config.yaml
n_layer: 9
d_model: 128
n_head: 2
n_kv_head: 2
head_dim: 64
d_mlp: 512
vocab_size: 2048
activation: "gelu"
norm: "layernorm"
norm_place: "post"
norm_eps: 1e-07
positions: "rope"
rope_base: 289000.0
rope_fraction: 1.0
qk_norm: false
attn_scale: 0.125
bias: "none"
tie_embeddings: false
parallel_block: false
extras: ["some layers without positions", "value residuals", "a smear gate", "capped logits"]
init: "uniform"
init_std_qkv: 0.0585
init_std_o: 0.0
init_std_up: 0.0585
init_std_down: 0.0
optimizer: "muon_variant"
lr: 0.00598
beta1: 0.9
weight_decay: 0.045
lr_head: 0.00626
grad_clip: 1.0
warmup_steps: 200
schedule: "cos"
final_lr_fraction: 0.0
batch_tokens: 32768
seq_len: 256
doc_mask: true
train_tokens: 146500000
steps: 4471
dataset: "wikipedia_en"
Each number is 128 + 24 x the weight over its row's rms, rounded and kept within 0 to 255. Layers, rows and columns count from 0. Numbers have three digits each. The size before them is the row's rms in percent of the matrix's.

# layer 6 MLP up, 512x128, rms 0.101, rows 180-234, columns 0-127
104:139168105144141132139107099123136140077132090137110119160141124127139154131138149158099162150125075129127093128117100126136137163078142105155173145133117170125096132126126151101102102156117122162172077125149110165164093110100130087118093102131134160109169124118131148163118150104107099144137159117151104143166131143096152148095147154137107112101135112101133147136150094149096179113143
095:139147127117107163089124163141147124114136103120147125085100113151112134090096103119162114086134115111088129121127156142144130130137167091134125125120111112134116165150163114102115152118151143125112094103135134132151161108108141130116081115142078130106154102176166153091101144156127146165148105159130116126107154089146130107149157182121112177154089170159163148101106102137137136167155
087:114137140124127136074131147161086153088129161131109109115117105141136140087142167120132112179114151153141142110091122117107115127133119135098117117127138098066096074112142107132129099118127092143103129108146109144114153128124124164086073150168112138094123140124122143127195119166123158102160126139108144120094122150132131092119093138120156128086128146114104137139156151171137147072153
102:116138149157082124123149139098110122122126139093136105142111141142124124134127157114114091067104097125153101162076084153180111109142158127140097142125125125115124148081103126144133149137112163157110172103126089175150072102103180140137151165114119142111138116103121107117146131126129119174139143160121121163127128142154123114096147105141129142114094172110110093120185127112134145108152
101:114126103090097120156099096148147177146101148107098112171099103141140114121126118087152113146148078161138151113156111147159175123102136126144122125114116147111151159145115172142140145115121152151098123111111119174119096096109131105133137122161109106144104089110091125098114141148144124145132147136127154127149127171102146111094093127150133156124074147090165112084125125145166163089163
104:122135135096092158078122125155112118096159131113098108123117114134137134129099127115129149159126163145157095091137121116124102140165143063163140165112149150126138151088109099142132146120135112123149136116158127088090131134118120152141147136096116083114083122152145109097162146149084101186145172125163144136140125093096143119154126121171145138097121137110072134102125115142123130079091
110:134145140126140133121104128073149109119141152102118106166114108138120150159143098123104100100137144151104137090141146123083128149136138120097096104177165138157123096127120153151133088113149080183104111112102158128077146139179113123129144104145150091075148120135122112103128111141121139161101106136168113101144165104139111118137127143112132109165186099160133085106133130129140167148141
103:125153110118103135135100117119131118144125110079131119144150115160129142159087129190152126112144116119148139128120112105156103132141112106148148119117188142080103093108092128161104083161140147116099171167157138131097127117150148169129158166128138119111095141129124129103124112083105122137166162181143157124126152129148123152171155151127132078135087111102089113149106121149096116144099
092:159115089143060148097064132158122137107156127153120149156137139074146140182106136132120131131141166089118118140125158147118144126111138138127142099128147153143121127161118109137117139142127179098119122116148088117161120100154102132138154128099158117145134087124119137183122107127088137156167124133058107101151131127154114129124143143097102119133106123177135137120099182111133131115161
100:099136130144144133114090141148135181121115144172153133153105121140135136130130150117117142113103108122175137125111200155158112108089164144117127094102100126083165130119099139136138145145175148125094128137129164127144121139089074104147116131134141140121112138114159139122120086117137092125113188132081130145108159093101151109115092158122113110170109077154127115130150106102119151105094
103:139135095162149151137102120070140129128133147152102140135146105151099096089096148132093111162173142140115128115139141113093089151126147137146109150098110125138109108145163146126154122107134133132128153116120174111143168123140118156149152109108107133154079085114081113085182101115134134150084164131131131106132127099176097084168147148114132125162125147180133136134100123145145115090144
098:107199140135134125128135135133130136153096127127102074135122074120127168151104141144104106139133153155164120111129101128124138135130088127154132123163102102085123141124162182109135093143102081144109138147130142128131128117157141143162158095116095105112137080132165128146126119125135122137179150138152099105135168081121095129148142105150153137092081091142135129152104127079118164132103
107:107121121124093108151140114111119124142072140107105134091147103097111133155081130114080115122118125145116108121109135121151155129131158154172086137161120142143126206110146139131114130154123123135101143137158114160088127111141128133112139061158124156105130145133113116083073122105140175102111088165166125119141159088137149120087159124146131139116139139143135123114125137156166161163102
108:151186123147169144138168131127126154103133117118132152153098152115091140114134165181111119128129100129164095092137150139129151144113124113110082125128123137155104114138131157158131128175112119137135111081142134159153110082109065141145073136149147171132128148111110125124088092127111128106161140129142122148164137081122138141119135128139137074136073131114115107140130156130080113089128
098:161073110118149156166143140119126146109127145077138173149118110142164145148110145165144177149114144152104172101149098129141149137161089175130144154153115129100152170120122131103089128137101154156187097152146148127153121113140157109129136149135116100141074140142093153132096141085141131136124144155086121142133145107158101122126090116127127118137105115104120076089144123127129107122125
096:193112076092132084111130165086145104161070160129130134181144135133149101104144132142150111135105145168118118133123101096167186094139145128127143150114155074105109136147132110126128119106147116133119145102140139111092129125092080098096140112174137117083134108122122138119130129155127160120094135116139101094155158163124136101132127125138155127133083149110135137109105158122146119142123
092:114118125074102118117113137134163096169131162115147104161135143151160147134108126156130133069129115116120081128131146141134167107090165145145096147123158144098090094131113134200130106140106151145109178134149112104146095153090156161156104130164134148114125117126096135119107178132135141122117144144158113128114130087135144167152119090131114137148111114121117170130156073125092141131136
097:158099081144131139131096072148098117152070127118108132085099134141091067137138141140105106161145160137112127159099130142134161147099205136122132149124144100120102105161137148142145110103175100097121128120153111108116173132165096150128121132124157125147103126130136142175140128117090093154119097130115128158105117126123143155123158135137096153122122133159100120167168141127143104112127
098:077099056106181118131126120138135151132160144141155119122149134162137112088122136116147115123139129102108149070148124111138128105142097137127104160170157171133159137149104135133125149104145133141139080127109124147139116145118119163091148124098150126154133101088090114100121145081129155134084157146146100127095161166114098170144151125150131097105115099152118112092127145149100094145150
096:128140116115136113133071113121147138132123162089157115097123153121125170159179118161167123137118145160112089098114101142165119101128111128124099139153157153102159113139122136111134171131089129096121100125184102110103118108116163082142158161110094121097120103146097140126134149069104137092162128125092141118132143144121157081138147104121138153118125144091170108108124131166142128112159
089:125128083095148165145150108136125122099146099135112092166082092155106160095158105128089113103179090123128127143124103148122131143130094130104103133149177101130136096113113074141149201122161094126119141121132119119129156118154138148117089128130150165135164093129122096108123165125107119103155174164125109136141107114156128129111107104135147111086138150168099102122099129125154130120122
091:127146119139099144151163133142166114135113156146140145123149151112171087116120091154151140136136086140144129144105141099167123167098171149088077146118143089125083132144118096120147117113161126105140116144094110164167120141117149118129121102123144135116049106102127131109103180110118159121134087151097121105145166143126119099115081110118111129143102135118170114113118083122168113133126
113:119117120093123139125146132165095113132107124122140123168121157127160131132138093187120143149144110151144116111118104169148089085154106121103151132120157154174071131115138138124104139157147098106162176072169098154114108192123099140129132111149114156150152085127095121110120096129126118141100136167137098109093093124143131102147151125138127148162156150142085145126161144128137133113109
098:163148116143118137133122153127087142112128149139154142123064091100086166084131161147185129144152127129073135124129160127119171180134140089106133155080135116170154147144084135157140164167176108122116128118137144128127148150143131130111087114102147152105110119118097114111140125146167157115139131114111133125104159159086118104099101107128143114146126129143176109124118131111142133166117
102:112115092170135149169137088085148121125130154136110126160137142150100144112116142162124127114134140127146094073112137124116101150129110151115156130137128073160135133144096144153108139129111133160118116117143129161077121114139096125112163096106157138097079149100078083156154125140150174118111129143140168100134152130180158152099104128128138157125097081122106113134106138182128131135159
117:130097110096137103130121112129137125086143142114168115168173128146136117156123141118128177141128157084126088120118099128135123137137146106154093113083155129140145125152111129117157141164137093158103176126141126096153132146138133085088091135185128151148099125119115113155129156129164129140100101128161120173142104154122118142052129125156089095101071108142114136129127147149145123105108
101:106147112104119110151141114150160155118162122121146156131126144136108143096101125103089138107149123091107140173105113129148167140104141106157104086131149075126112125175154143112137127111123140140154119097140138128152142128127074160140104125137155138104169104113094136105209122094144174127102155101105125107108126141139133096133131157113183087135092120149089110153127133098125121159164
100:134145161097141139091171150130152153110139156111126109152108093095081150126174120173176122096117106099150122109128119109116095131141154113133072157092133155147131131143114144130162106144102127142145145122143118089146091131136119147163142147082094101147130138109155139092142108161117112158070121176104134133135123113142071147155162110165149138106120132155138132113097125163143131133155
103:118140102149120083063108138081139128084115140104161120156143128118113106153099195147140114115155123148137141142151097114084122105105100163174129128128147116135168128116153102093192116124147085105166142125121143128144138152145122124147083094148096116139118140119098166088096118076151141137137138131076119110128130150133114128137164147119112113116141143161144131117117151115149144156151
104:139107134116139128132124097103134125110130075135132156114122126133087101092132161129127169149135146091132147119129114168177115114142107134119094137149121129120109108071124124097124145106151131162147130119177162135095139125170187130117097096168111132116159087098127146130135124185119162165155195138160168122121129104133137121081117110090149135124146150173098106139126114144136137141136
107:125143118109174118116139135135151160155119144106110118143138128124118129154157134093126107165139145152130150108140098120159111103101221132162111159124136162120109163128141102131140102136145086119112131134161135158092139153110151135093147146141084113070105086125129113124145119133122138109104126123127143115133134092124122103095091110104164123198134085135135108093113137148088107137071
100:159120145126120112143121171152163094126129118169130117162107095164137114122112130165080126145160165109153122099101151130130155143105137113101130086175096160123162123079096118127149134174138107089145101124119112113128106137137127112123145116132133118043142142155104103106138136103159112118129165091149103075138150112120146121181119094160150153155112132138120130133121137105104128113163
084:090148149144128084154084091134156182125143174165114105122150158132106139174170111124156106148113142131143103146114097170139137120146132172104144107143166142121116081119107149127129116125133140124134162123178138126086131134188123105137112135116116123121102085149125139177144120100117112168149133091093114130099120142083157150152106143093142116136136163142137112121122097153154165134114
104:131149120124097097155075098105102103119165117139124108123174087113158136145112124087143066130154155125130151142091143155117140102120170148166166142147127160137079167129095158139149137124141112163148091102123172139102155104152127131132074112180170129121137107127128132122076133086094132134109128124126119160178149111118118117114123120097126136150116119128124121135142093145163137120112
100:132174157119130122134163111107140140116113103116166140148143160127103136153114138128122155138115135096146106173087159091152105103118119128120169135097144081145092132129090171107072141077144136109123139103073103129166133160143130111140158129101145122128112101120097106157142169136123143159120176139152164111102121109122139111106136117136134079097133136140139120150090106134091148188125
098:119119142130121106126155172132077145099093124103185081153097126130115149115118098129095146118150084112117117128129119100136150139118140134146102166105150138102079131180124121203120167114129131123115138124149087108149142086158134118167105170135132117117118122141131135152174102085154122169100113118122139150152149146109166125095151126121137135109128112142105144111094151142111150182122
092:104119097129113148089114107107094138140175152141177168158114139134099116137138148127177128121141131112101121089081145137163135145153119102123134143139112103161107131158128162146158091133171098160132088101131130099152177129097130127144077142127130092133097130144122136143095128152140126098103141138093148117107137115126103106155117136146143131114139153150106108138127114158160069116205
106:136135082113152077124136094119136135111109139141116138125113131087135140128138134184134113150129133177076107124089137106115123158143142156196117136090154104134158124143150138119102143118083090145098138138115138107139083095099130121093160138141131099090179115139147107171139159155114147160133104162137078093121175134136110132127115148140123145155100119135126125112085102143124133118165
099:108141126139158157142132118114134105144089155099148159107117100120140098104136138142121088123156132120102153133098111166146160101149083138084128119131153176094132077158168099112164149094092094148163130081138129107099134172114148123150117146152119113091122109140164122079115129159104137120087124142124122154121150072138139146081142110167116119139145149142146138156133101136106145139099
104:134104099111150111116116201149123174108103153136122132095096124185092156175110119131150135149127082092163113127143139102192126103128084117143118168131102123120120117085112111113129135141134133146154101174149118130145126146139140131122124167120139132156101129133141111176111114079116156124081109128146142079114148096163122107162138142148107099148103142147108119143103126140119138161136
101:151132085132080129167148162111175141143081105113151150102082109122108130131096116153118142098181154106151121118114126095112162137147164128132123162106110162124105131074133151100139163145124170101084114143142156125129125152156130108119137090111172130140133141141124138108158128102134153106123110155122086117140080092156095103141111128111126152119125144104144113162092136157141178135149
094:160142128116169092121119106134134119098116126143096160121147177180140091150112166137136134112102096107110068116093125134151128151148131138107150134135156133137092141148143125123143074134100161141131137074116089137113125168170131132123158166139169109116109106150117145144185111095096168148170116108151107144157147109136137138106127105127170107113123087122140145160150133109111154144107
096:114151095109099114156115116167125084153158129114133126149128141111118171099140162138119159090127153155096075176100095119136110104131123114115129151139158129126115108130103163095103096141106125156112119130136154137108129143150175101116069105164125136107130098135102129164112113072111125181125111124132166114090128168141101159139115108122147153104112142114166151126133137156171088153141
101:103147114140188105151062133132150144150102131135156059137093105159131165112145137114159095132117146127131121114134135095113110143100104161162065130157117100130110120139111185138119120137136127137150099081133148166108102135117104117135134110121140141122133103148095151105118139145151136170138161136156116134119108175121136122091157154165158088134149106144093113123126121104084102150125
106:114135150148140120118111127151127107115126122142133172112155099141173171149113131125182156157132085098174109114135150099162143160148150078106130107116146116102142143108130123150142134103129160156113142170153123128109149114137102120150160117141110143103148111126129130063166104116116060140134118127157120142163091136119083124130134103081103090142138169128136091159147127140116118180150
105:100134106135143115093133119145076114170137108136134118120127125074134135105132152097136122131087098138169084110093130083143162146090129173146155114151122130114151161139103162148150124191163154133101147114105125103119130158118118130159130120141142158148120106120128093158112155127151119183132172113128115108092160065122104107090134153097122162128141124120117129131103154168145124149108
095:108091114087137081097124136144123137167119105116146091156120095172166130121119125133188128133103123172108096089138118141127128140141165130118131141123156122120185138100131118138111133107137165167153145131151107163140111141143116116128098139084121154151102086167121129166100116094148098133147113134109142119151138158080112181095120107141171175119124129116124122135118131108121135172082
090:161102111156124122088128135137117166150153165133146129119171104133117150101126132151073119131107098136128140086143169145157131166127132130108060119098099079120165128111137099124095135119150149150118144169097119086099115149157121150156120121104117148120118110161121143116128144111124182150118146167121085093130126129141152134124113161066180139113113103132126149110126126130174137153155
109:067103149150139124157118118142130156094132180117140118119105153153113129149088090101110124149125112133132132137098137142118150123179161148144123138128095119123146147113111136178150163178084117144128136096147088088103091126105152113119110154113139133114097114124126145135177133163092109099154129126097108163120180083085097160137111147144148119154082124131128172122146125127114104126118
104:110118105170113105169120119165134126183107116112157094085176140128126137156141149137128149106146134114110133111121114148109126139115129111066106112168110133179157102107106081145149124102110113115142121120110147070143148115186081101097139108118149167104127149149120098148149140133103118116097143116130164142103151155147131112107155107099118097137129134130158150066122123134134141158163
095:159159112144127108118134144098106143104077206151141133165115141115125121164136129156140092134152121129110118159096083140176104113111088133139157107146157123135129110103108122130102087194120175162146122138133118157141111096115109161094135130138123171160146120108104138132172137147106108121106126108103117128123140129085103134136149105113140176103113139127118102174144158134116113162102
098:145151157122149103111088130170097140143134136159114160107128133139099164125108148120113098129121111113108111127070172132152125118134099132123083069138150137115092135146111102148151146099099134122127121088171161144133180133134128114133109185141129120105097143135104136157117172185115121157127163131160117151140161111139113144139108128099148189130109092116147117120143138100117158176106
099:091141147115129144126135129100148122139129084090147113132151100199159121128091153105115117142185093119139131116130133176147127143149178155124123170101158109082151143132121127113120132142161102164154160106162127109114112146129106152116147168126115128106129087111123106145126112136091138120112085143174149113096169127102111150104117124127170062143141123149138104163158150118106130139128
097:159106125165124160145096134143158104122127160124137135079118110134134156133118162107089128168135137149151120102135098110132143132125105119122102147104146120063105123095119139125133146169110119091172132137125113092093149112099107090139126129124142140154158136148126138099160128135116158133144130129085084171071114131115089168103144104114109169146143129146108143162110104132149052159134
091:132131115159106101127115122130161114111109157117151100122160122110136146110074132091091103136110104098165120150173126122154151150100180113161173147123133140134118107143066130143121182151163147147100118169176173161126168153168142129124126092165143122132129131151157101099130104097108112098135090115133097136126138138149142138135084128108144102124114161136126117143142104124102165154146
# layer 6 MLP down (transposed), 512x128, rms 0.04, rows 180-233, columns 0-127
106:084143152142129167128098210141104137160139112136132168131110087157116121147113141146114112150112129175112135144115143129131125166124145107115145148107108146089102173129129157103107097102083080137125107151158116137122119117073113113135120138103107127152142096141134166110073182135120145135118143113117126142131126141123138121085117135161092101113170093120190144122134110138129110159132
091:141120108124139110149095082111113174091147124131107128139159139113147144146107103159126139102115169150132151150153145128118140123109173098107165136120116163135132083099149116122126146112130124138118071150096171207146144155125066099129122112126133130135120105139119106111146155117115099117127137087119115130129125167172144108124089136140139159112129148078137159100098113129129132111200
088:143141151129151174054074145144119126172118125110090151139153171124166143163162128138118100082077135092161131162101102145155106123142126163157078134121094102129148118126114128119161108109092138135116190132121126137137104100119120139099106130137113123104143150132130148142128126145115150088148151132124153116120150086168130134102122129113098107169099141125098133141097104136144131169124
114:116112141132127078164121098118119174112155159135100106132127106146137143141111141123126104161130116090114106095113118119100117150166135168112175135147141137126127135160105116125151144112151099145190164101125095112154109163138148142151127142114151125107172090123144156112103111123118141142134079128126114087122102046114096143169132144109126105127179143104175148170110128113106114115143
091:101129118158128130161156094116099109155112146094105095130099143122112126130128163070141152103098115167130121124114113167143114121097151150116131120130125085160088111106114123171178108108111154153133167131163143152116188131119138115090167147130109108117103116079180097122134206141172103175112113138132107131122145107133113134113111147096126118144105129122149131119135140137136123126157
088:151095108141118132150152076135123071137128129132107122091099146079164157130136158120162082108138125150093165160121130141117120106132106155102133138090128140144100099088151122080161127137144168153113101152098153129141070107180120120146092087134118142133156119122161166143122139136159130123143162102140131155135123127130106116145130164107120143132126142119119136094147138128153156055141
105:171121133146133142139152133162120102106130132135115132140101164127148097118098139108127085127131116102141146161113150122131112128142124094155102085151111133184083147107164143164190109143099120125139157157110151101109115114124162111121185110151158131132134104159129111099093134081116125105162143146096114150147109127186103124120143112102130073134099132145112100141108082143161162127106
104:122140124139146161126174109113149082117149156179145106076101131092125142107137146161086106126136147121102141093136169107089139067132144162077133145119166068143179161171126130111112195140122119122131125113132136150106129134137124129147102129111144117149104117132139168126107074127158105120131116099111124138137121130114153104091132138141150116117169146113113156133121111151121110094152
097:103117161121090124166119115079149176136113174107117140106135155132106130129122162137131118125146114130139114083135095135153120119132122120123136120143132160093156135144176085159162147161132095138153146102143178111100135137116109144125092089131067099142161114095117131143103113104132124108086115132114121147132142185106127119136153145125201110156134122093134109123121111158106132180094
102:103143094145108138149102165140133089152123105139160133145135161146157159095151150176122141135115117118157111119139131141103106145114130125165079112141121137137080137115084131144118132120053167120109133153116148143131121107115166138126161125112128119107102121128111119125149135102101141116164178145145084125157162112108188141098110139143086142087077141115141133140087119168160101115109
100:094123110114146093158170149127105113153119069120164138124103116144105119117175157123156125137143121077138120112101150161106137097160149140100168169124103154154092135107152108151115182126100092145192173117156159092148134088141118096123114166123118100149146139138127109136138121119149121071101123127092126132147139106103122100139127129104133128105150180124123117100125129137148123156125
105:131136129109122118131100062066148104090139130121141113087114171151118081149134114160160147151108096153123101131121101125115174127118109092108137142122120116140104128130168122142162176092096154085134105120102101119141179142114100169125128158141088157153112131149138134135182121111135168090137107141125138131138126123143165089114154157142134158111126143128163108143110153160120097126128
108:138114146095107127138118120098151127130146174163124119176115120150162148144114145116118168138112089127133114143116113168123117181117146159121119161176114138100154115180117111099092117114151125122123114163159142126112100137151169152125177142122137166114112100090150133115130098146119121091089069134121137126101126157129092108118146143135109115119162121057144139147123121150095105097082
099:166137122099106072172116133147176129135144141166089092118138133128096124135112158124130161109129128075095125102091135129147110133128108104133116187095127142161144151148137133090091118152111142108137162123100153161104096132145139150206122130095097093126122121174133105127114112177121108116114140168124143144132119164085156111119143111120124110136172106136123108153103125141143117107148
092:160109105086129132150132143129148138130117138131132145101151151119144090165122159089109147135080166107123088175149094111134148128128136120115113128131110133154143100123090101116141102135137088126111165106139145098188151127127130113116112162164117164113107099131154092156138149163105112133057137136152126140148088122169138075137136140122121163123161124103130124123130110076090176155134
106:128160118134131156110098140135165118095154124117141090120140134106108133143112151130099134140158133153181139099111156135127126123170104135101110062126133110114150107109152138149158127122114150115126092117082130106120168117150166171097096169124119110161143155122202084125121113117096170096128112150131117112141118129151100132106087110127131091117138157116130116167161105104142138186103
087:128050116119124119112130108100094128079114117167082113157154136116109161141153097108120122110131115145131152176129125126145116158119096124102140114137115159146144112117120158083132128123167116135100108150091116107144142112107123112151088098163125134165069171096129130129139147167136139143097101153132140141153139144133175114136167118115137145146149117142109156122184100171121152082141
099:131121140124142146093080170144132130118132115195105141140167087155125173131172086154108095125116168139145132183118145127104137112153165133094135158126137124093100131124138170096165116089154095130127101122137137149129130090135125116113165144104142125095119124134102162173120123107152123116152145149114107116160102118160105114125118100112117165109104099111137166110101083149085120118138
097:128154129164164153142135192168086075119077136095129129137128112127136148126138113127131123145138142092100085134134135151131098147131151139103097109105120119176158166101101133086130147107116152138075131114141152136138136107087104147184147131129113110091118080161134142125100157145127142138096131143073144139151120142142144103119128134086112131139100159149122132138177154135125084141108
099:135126148097132116146174150150122057159089119136129126157154143094114136089111114146116135099129145098107102116132116158084134124131176093104167090129141100150149124140120171103115136125123124150123154127091148149129130086161120101125122130154081163069137154134175098147143177146104119146110139157117137163114144127106115139121129141100129115126106112147071116123103161132149163159140
094:113140133126115103147117163155124109186143142087124100135156127135135125120125120097123165141097109161135116111112135170134156129129143152152117156140110120105140153138121111115129117079100149126121145122088153140133118115149159150093114122159136096181115117137052111103172115103149127144104152180124181090141124121119138155119110118146105119146145159170113122080054135093132137128108
100:180132135152113099135081119146122116140127083122095120126111103112162113135118092124104158096126110123117084163109102154122147113133098104103127126116120120134115084143164165148114121131109109132164149132118127133122126110143117107144132134154118120101160139142135138140141153110105073139152165111167107130124113107165140179128149183147119141108115190149071148193086106122133145156165
119:108104103118114131155116105138152094113104143131140098132137120092135122161129095153114142157105099110120126114154148104130132134136136121153162130146125113144174172146135130190166131139142122129132182124112093106084088083161134148112127087092108141101106162084121141131123174167148140118118116119107137154097154104115150067081150119137129104123128126138164162189147114123143145121102
100:090111149132124128119083115133145108124176160114127149130144115109124137135128085128129133082134139077130115147150124106143140128137136143115139140100117116141087108189196156121098125137140086126132162136123097128097141118109133137084100141129129136147105103150136148135131137146112190111136109098131103138067116166119123116139143165161123159144183136088100084110174146146147092156137
103:104164112116144119180103109106152138123067127128109148113158145132136119156060109102155150089134169107097148136138153120094120136152106102124102101121154114103141124139149134126157140113151157108145105182129145123141091107126138131122106147128135133122150145122164150128110136099139150170181128165193128150145121140114161093104090113164089079084122123130136106105122099139118134115126
113:167122125120154145153146112100150097096143136090131121127085081135083135104109159126120130128148176161080174154137095130124124095163136101126142104126138153136123122135106124123153110130133175153124128177118160113136107132119100105145138117116120107166181163108141110128102162184095127151133104127079107130152137135115129149165119146156102112120115130108118123070085132117109119171157
100:118131131101109161135135102097103107150145151134144124129145158108121129109101109138139093132128111087103116194106144164122154131117118177127171161138146121130100155140124110133128147150105089161115145138097156109087065122172107114156128153168165113118109086098118133179107121168120110164142135129123118132104112139126113159159158157136122138124146116093099139096161087118153092089121
114:166133147185158099086150110119140145109130152107127131136125127123119133115169113096104136118132156088173147100117131152122076103120116145134105135170152134121123126145128095149124155114133142133137119138105096101120127127142125143133132139167150092120157125152080120129160132131035103097125156163120072126168176096174136127118118113102103110126091164138119157143098144153115120141137
092:125142129094141151130169134148113095159137119140137166119104096087109125119155135132142091135154066148122164139113117119131122141111146149163116097145160104153128116137106155062132146144129128116079129106119091130145099111149152153140155092115082144120084122134144092120160185136152131138156106116074145138131089107138128112177165082141125155162110158159125142128123155134107115123108
097:108123122115103108115109113165114125113125112123140161117076076090153119108143162140176115151174093124112123145124147110124102141115148067137167101161154143089090127161130158152117122129081155095139143124139109115108149151129102067136124139135144099150103114078149135138146116173185141105151104138088149173159134136118109125096136130130132145142128105136127138117140129119153153152163
116:105131120122099139151130128101175126138099167117147133133159101117094114106135109138131129089126106174090149095084117108171130137099185169110161180091145178104132142118180108099113117143129134123150118139160133128096129143132147086095123143114110081156115117112155129131099103132143147125113088109131135089151181124123128104176144140122163114128154130125139158085129147132132099151133
087:162123126150084136135174123099106135119106190180140112100087119105127135108152099136082144074131125149117157155146135141128131110153115122140120130127175135090162078139165135121165155147105105134162105145149137162127120105092147085128147142154112140113103135156157120121124119088143136132131123082130120140156111152157156111152178150092123101112106114144118103113147085137101118098113
100:160110112190092123136141153106140098147136106181068122157157122172149102121135092166132159076138155136109131112133138082110084163106121126097133137107097107121152128103132105118111156128140140113125086116105167132106098104075154125174163078133107135134139150109108141158130112158153175090158152144134145120129150112166127124140129118149141147126115106109134133102147124117122134116139
102:143157116160118135135134182150134141149151148113099146142117134153120085146123129139126147114160070120128082122109140161138136142141135170142102123122125110131154116142103074105147113110108129144168124118136103126164171166143112133072146133089150127137139093104072107164136173141101137176104111139100112110154125152108097131090125105089128126140113156116099109123165134123140070135165
098:150140147116122169102167148076134145102116168138098128160134139143066178114144123120087157109107117111137104164138112116159130110118118099082149150159131135129126113125115098122130126095164120131119161132128169110155158170133110131130157154148109137121088185128111105142119123162120120136160093145107128118098164122089089132109170133118135089121139085109097145110108184147128138108125
096:142132127123128112151137086121129069143106091144144133117137187133145143129110087117155084115123125142142100199104165098130129161140124140150119117178149131075151134164128142107120144141146167085119153161134143107150130130140145134114096107119157134159134105105133122114120149160146148130117151080135156124125104138070148115084103134127125123111112089111083113099113136136115191130135
100:139138129186133173087136150138156145104145136123137135109110129102122119133094111147127205140084089082136073117145109141102153175155156102109136107104122138140134147112138134148151156114112149135102105146099164118117145151122158144124125122090089132109126086135156143126178148113097086108129145107134123106150162133167100170139114130145117116133127131116121111142095107148065137107145
111:123113113148163120129109106116148093131093074084101125126084158150126134164132135128122125127123132110152130102164137145092113115120041164087081094153108113130118129139158144128139124131188143116110123136149109119128114152150126106113097118149113127148119112114134136101130142104132158126141178194155150115157128111152145108181103165165129158107137118146117118147136140084118118167140
097:113118090120116099114148105133107167108123093123095118140123160156172150150173100128105104135153136126158116117165110153161121144137093164146123111123087090108170049138115118100150132144144102131195100120133146134155109137103128096105149139071123154100132111126113122140128183159142127140123113166124128096124098150124103094167117134115145128128128154132138126156144120110122118135183
108:131129133116132122098126100098150060149140124071101153105143131105124077132201168121139134138108130120144158117162103147088185098146132145174134129129142119109126150112151155139133116125118136129124121128186142110108125117100146104119096108127081119126113103105130132164121139121106104179145117118108154119134132123098127141134100096119107121198112137152161163112137147144173158121122
097:102172125114131134129168156114119132082121142079141104146118126143109155176173146154134112096102144099114115123096172133080153158148132153101127111098079138132152123124132111137114138127117188111149166143121133099101140108111131129128085103158155139120090123130187154108116146104144140138090175121148130098116125188128128134145120134120139150157115098116138127164128114094092115118089
085:103158153149150131117147139156171135120155134143103144131124110130135142074118135157112102100174115125087138143139177111095112122092128151132139139132136136146158127146146121107124132110144144160145185174145143122083133127155113176115138111111130090135153096138085127125102131146101149086126093112144138105091079112101120099134164140143133094183129076149115119118143088145147088093114
102:145132127109077156172105140111107140090155102103113093112088121128129131094135121163125118091105143138091100124135134153154142113155129123141154150102120158113150128121150231140114138128123149171093118135101135144112126138137103122142136074148108095174071097150087118122133120135135123111120102134126161136118137146112106162137123089135158148107120140167141133135157137152144106105175
111:107154162166118109121151097121128137153157112143132134077134135124123165092101090111149146130129102118133126092094153093141153140119135118140142148147193099095114056111184144108114157139150140145120112123118120142117145155120113109173153136140135115161127105098148139139132151133147144128157110129125108123085120175079121142124143157150166142091112126096139095114092084126134152074132
101:148109141109169134100128069123100140142133161149131142108143112120123142145145130137131126155164109140092189153140121144109126144115152153115150131178122176121124115102154134137110091132166130148145104105089123149112080151081168160130138122130130088111101087154099145112103108144153139104093101134097141097150159134146178117114145098105102157095139096131141089116173141139127125096104
100:074112122090120146142114115140120144069108103134066111121146155101148114136104132108124124146121128139098136145064117168128152148111152136152181116146110156168130129106135114092104113161163171110082139104147114173121150114107120115149188103149144121117125087122109122117160146111154131127116138140130110115137150095100163104119114121137149177108160177102121149138122150130126145154143
097:176100119125068116132147128136145113136149138159144125130098153154130108084161118133110106106118096130121103168141114148104129094164122128127128091130112169109120131163142122172115134120106120099155142106133075090122090166095152140149111159139126125120160143125068169120174132137105111093129137074128136115099144121152132138125136172116117130146171140140130163133137185152110115082111
089:071118148123122161164148105120137079144111131148120150138121134134122127159088144126116129167136130108132147143149133125186139118122149080153134104151145126098125108131131115078132082128125105109115159142133187174110141084175085131098126172119111091106155161105162141093112130142140143094130138095157110166142118089123162083147133120144138124140159147103132134094126115138137091103123
096:111134074185128097122124162122144121146085133155137123120115146119167117124195146104124083112124126139112161087096135080081094132105145173130113170168118139169113152155134111114135140119121089131092139186100117178109112125124112123148094144130147150141110141128131111109139182132142145153111122087181115137103128101154142097127131130150112145145134100134130132142136109122104119116108
098:090105172123102145153101132119172100151139161110125082112173169097123128106119134173102148104135136163104138154153068148135132118125138105131121111127142114151125130080116140150111098168135125152108130127117139095153139115144069148149120098178116124133117134071143099096124124178125134125109167114135140156096147150163144103143150121144156078109170100130153139120134118125113128113099
097:083109165103091166137128106117119129083092174136066150106134148093116146156116120176118115131138118130108129127111103108142150125121188139100161163120149084137164137097115120099117123157135152136155163149131138157129107111162125132096126136105142126103139137121146110124125070143128147130127124158124143108155156153129083144147116107068103148112105101148136160138160092130161153098148
097:156146089127133124111157142139151140138087146101125136131099109110147166139153154106141093167078127145135126144137183064093151112108136150156139092096156126133166148152122122114128109103109151134111149090151107141139152113145146142093092113159161139104108173136141137121116126131126176112108119139132175083117147121134102087144141104152137111079118125162112110083155154097091143132120
099:102145167103115113152144142069165113133158095099106131139125167131120132120152126101130108182136155149107157120120117114126131177135131122167145132121088138172129135161137129132099122132104136135147161133149111086114128095076162112142127151127123109128139124139168122136074144133132121117114085114162082077106145144126152106136143126143150138133152084134135135140091170115076106159074
088:114131135108196150181167087124111096111143149156114155084098108094137128135133104091145127171130138161146142123134105152157104156089156112118176135115130130125109135137099150116121135122090159125163139137100139112130152133108191099162133133137113136116081141119122111136110122114183121116140128148136119123152125173093112111153116104100092148105165125133107157110116089094130098099156